Part of a small language model's weights.
Training: a variant of SOAP for these matrices, 110M tokens, 2949 steps.
Each number is 128 + 24 x the weight over its row's rms, rounded and kept within 0 to 255. Layers, rows and columns count from 0. Numbers have three digits each. The size before them is the row's rms in percent of the matrix's.

# layer 2 attention query, 256x256, rms 0.116, rows 93-127, columns 0-31
104:087147131129137103108159126158114088085093122131093119112111136151088114187138135162138151137136
103:100173171117138149126137114148107118159158180139096109131077108141115153146091134109135118152123
103:114091145141155132146113128164162142154134125141149140159091135127110163109156118114152134123145
110:151098145099143144151138157156138129074152181146130121117146134131097080139146116111154129132129
097:178148123145160113099147131090110118126133124137096135162147131162082194121137128120078123094150
095:102148138111161138129142102092138171099111099136124124092126141106137097084111118087172149100153
099:101113118153111150160093145153136089118096125177142132130141131105136161146122169117124103131140
106:119140115105098131113129153097111114124089149175085130145119093108123123143192133096156150123185
094:180084132120141126114091136126155124182165147138099117093105137094142065098109121121084157139175
086:145093120136142148127125108111070098130167160139116095093175108152116162117141081094079116138115
099:137134118113125098139121106132109122192118119157087117122163096126136127133117102092125136106129
106:131149140136082133115112121126136127160118118150084150143091145124131133166148134098119118147112
099:137121093128093138121153152089138114110120146124073105107113114129138134122122140168134117116126
100:089120139158124112144121131154115123094131131126132148107108131112126154113142169128129144125119
101:097147130141106106122132124100168189124099089132121085101136112095139108140134147156118131163120
104:119117142174164124123144168108119151176125116117126110124113110124111127114136103125118105141129
102:160122170111124114121105145135106085115141214175162149148124134119129167116183134128134131132126
092:128116144172142150146087122147137137141129130122115153151140160171129153144129121138115110092111
101:095155123140146166161084110120142117104122129077111086087057106099158137144116155148146107146171
097:087131119135131142178136093134154104144146093161088100110145145152119128086082103181129140100073
111:152120136137120113147125103143153186158127149136150085109123106126212145066122106082117140127114
097:190125122123150143102093145118109119098136111125129133089125142141163130159146106132107167123152
098:127182141138146123148118123124114151134118129150191123140117138124124115115114120151153154147151
096:146115118151146130123128072127114114124132111145140116142153134162145121100145133132142120130097
095:191131117163152163135135101135111175115168099130157132140140128155103139116146108131167087108119
101:092136137148148113137136137162150121171084126109146121138159123111126122120098130115164095109157
106:121082165148160119099125125099116134113097142159119133122102172114115149125098089210146105152116
101:148160094080109106126122125172112105118112109095139132148109136071159150126148092113154087115109
096:143110103094145135205101143100145061105118090112130177133164130136076113116136161103114092165143
103:156128165130111134121161159112105170201109122117148142150184130144155087118134143142140109131145
102:151150151120119114093162114119125135124133093105127151207094163098144112123160114134129149179124
099:091125102127164116132106077110106113150116169075108160140133082107074101095148127141124173170153
096:155173155133156124139106130110148104124134117103160168148162126127161044129105143137105072138117
103:131114155137177132108125111137120108105115132141123118149153129140148132086134100118113129150098
113:117121134111116141118093104131101158164146094144156114099156124140113129129141136163127103114133
# layer 2 attention key, 256x256, rms 0.118, rows 93-127, columns 0-31
101:155144104121173134115152095146165170096114128115112132107126104140143155111132143089130142145139
103:106129118101087161126094164159172104130079130141126143137114115124120151156168168146147122104147
099:127122099117125113190102102096137115121128118088102121122168114136048137084142162099110148114090
078:058108114099089143135119089115116177135159069128112160131130112115147147115103160148153122121126
090:139173107128157156135143125108121125159148102103140129100090120127130112100115114176119148145118
093:086093131119124112125147166168170116176097150165111117100123140139108171095125130114130133127129
097:131139100171141105100140104107150137132134115121174116102110138090159142109107120181115110120110
096:127070142124136094136125137131133171102140162106148102149124161147107120124141145133128147182133
097:113146109122103111137127106138082099106119138151113131139156102107095131152100103145160119138143
090:128147160125179127161129105131149113128114116097138149128117106176112115145131134118168136103140
096:159106134123161148151184112117113146120150157121139140139105181178100140109091115132104118183137
100:124126178167163133180120101171159163092169121124140095116113158150114127125116126129146150120147
101:146149096122136205105147151064145117116083114100157099128154135148142101095128153139136103105130
104:132120117156160132156126111157138159146128092098143097114077158149098140103095148112126173130140
103:122115097172159142136093109162087147146120158113173158085109143114126124141160127117137059139111
102:089148165135106127119136113174126151104125136101117081141166070111120106091127084158091149121080
105:123153104124182115140130124153156108107136095088120095107139145156165122152122117096123091179121
095:103086104099156156134164140059121112151107146119135059089136149131136135119101155133164136101128
102:140126119097100081074137123141132133155138088200104159100178129138093139133125132130176150120128
097:166173137122132100152139160147141114139117100127169135136133115148110131165159121074129141158098
107:134113123128143151110127146077173110137123128119160125106128072105132080131088128150158136118120
100:166089134105153135158157123167176122097082150161144122115101109141140112164141129127117151102128
104:129112132121159145144150163109082098137146114126143145131141129147166103099134137133106076151122
102:136102114165133121125109164151112088088113144142167128108140087131132088129117128129114162111150
096:093153131124170133137124136107125087110121139153135117116100131131183166126103124177137107146115
108:123155106136122132117132099118131142144102115083111167122126176130140156132092137109113126065145
106:144116073091111174120082139127145110128132153147106133146138109120141152129163109119124172118109
098:120107139126105146128125150081150114099161134117118131086104128119114119145132089072144144127130
098:158140151127133165133135152152102124109163127155156146155091115107126150131112071155129148139127
102:101103133171117131107132149127128114129115142136142112101098161140089138139137109138062117131125
105:112129128095101108174133146152085112111140156107138064100143144136109180173124163154068137123138
105:141129085128110098132139140141127143095092131142115187133137099074129145141110146107115087095148
104:096125120086110122119139116084131152178100072130094126107144131111090167116142115104111136142162
110:132133115169109126118152164144142151135157107121139117148111131119100135168133165121129104147141
100:095105093101135162114147129133119118135144121147127114141161119109130200142127150126192117192146
# layer 2 attention value, 256x256, rms 0.11, rows 64-70, columns 0-31
107:108124094154165121167116118115087122128134115136150146164133086140134159135095130117126100129092
109:102068128126102124153149153122105184115136149113111127146130138113078118109171138111094153133132
106:150124078199079103138118145154122136155135118146155169138115117131150140108087116139099111154121
111:144143100177098141104130105180077140122090139147102161148027115098081147134143148136134135140112
113:131135142123069153124091109122085134150155124144153090133135119109084173144112137115135107134124
103:144149187115113124155130140132136141112076154163143108158092099175162169121157119143108118157123
109:135158151156129165081078119139103116114096153116173080094181114092158140130104131140107137103139
# layer 2 attention output (transposed), 256x256, rms 0.0989, rows 64-69, columns 0-31
101:149110161108169093123136129144153125149115105157131168100131177167101122129118122140170134088137
101:136140168150129187124109152107108095118147138097117129129117102124130156138102119126106125121120
101:113092157096165103128169114126137124125129151158104187107158105121118128150141095091107058130131
102:069155098103103128115090133139140144149163121123098130128124094159104129139136095121133115137154
100:114100116123155166168130131154125152112133174156108089137163158146102112111126118098140164108136
095:153116089191109123121091158076120135113106117160126170137108098154161126115131115136147188137132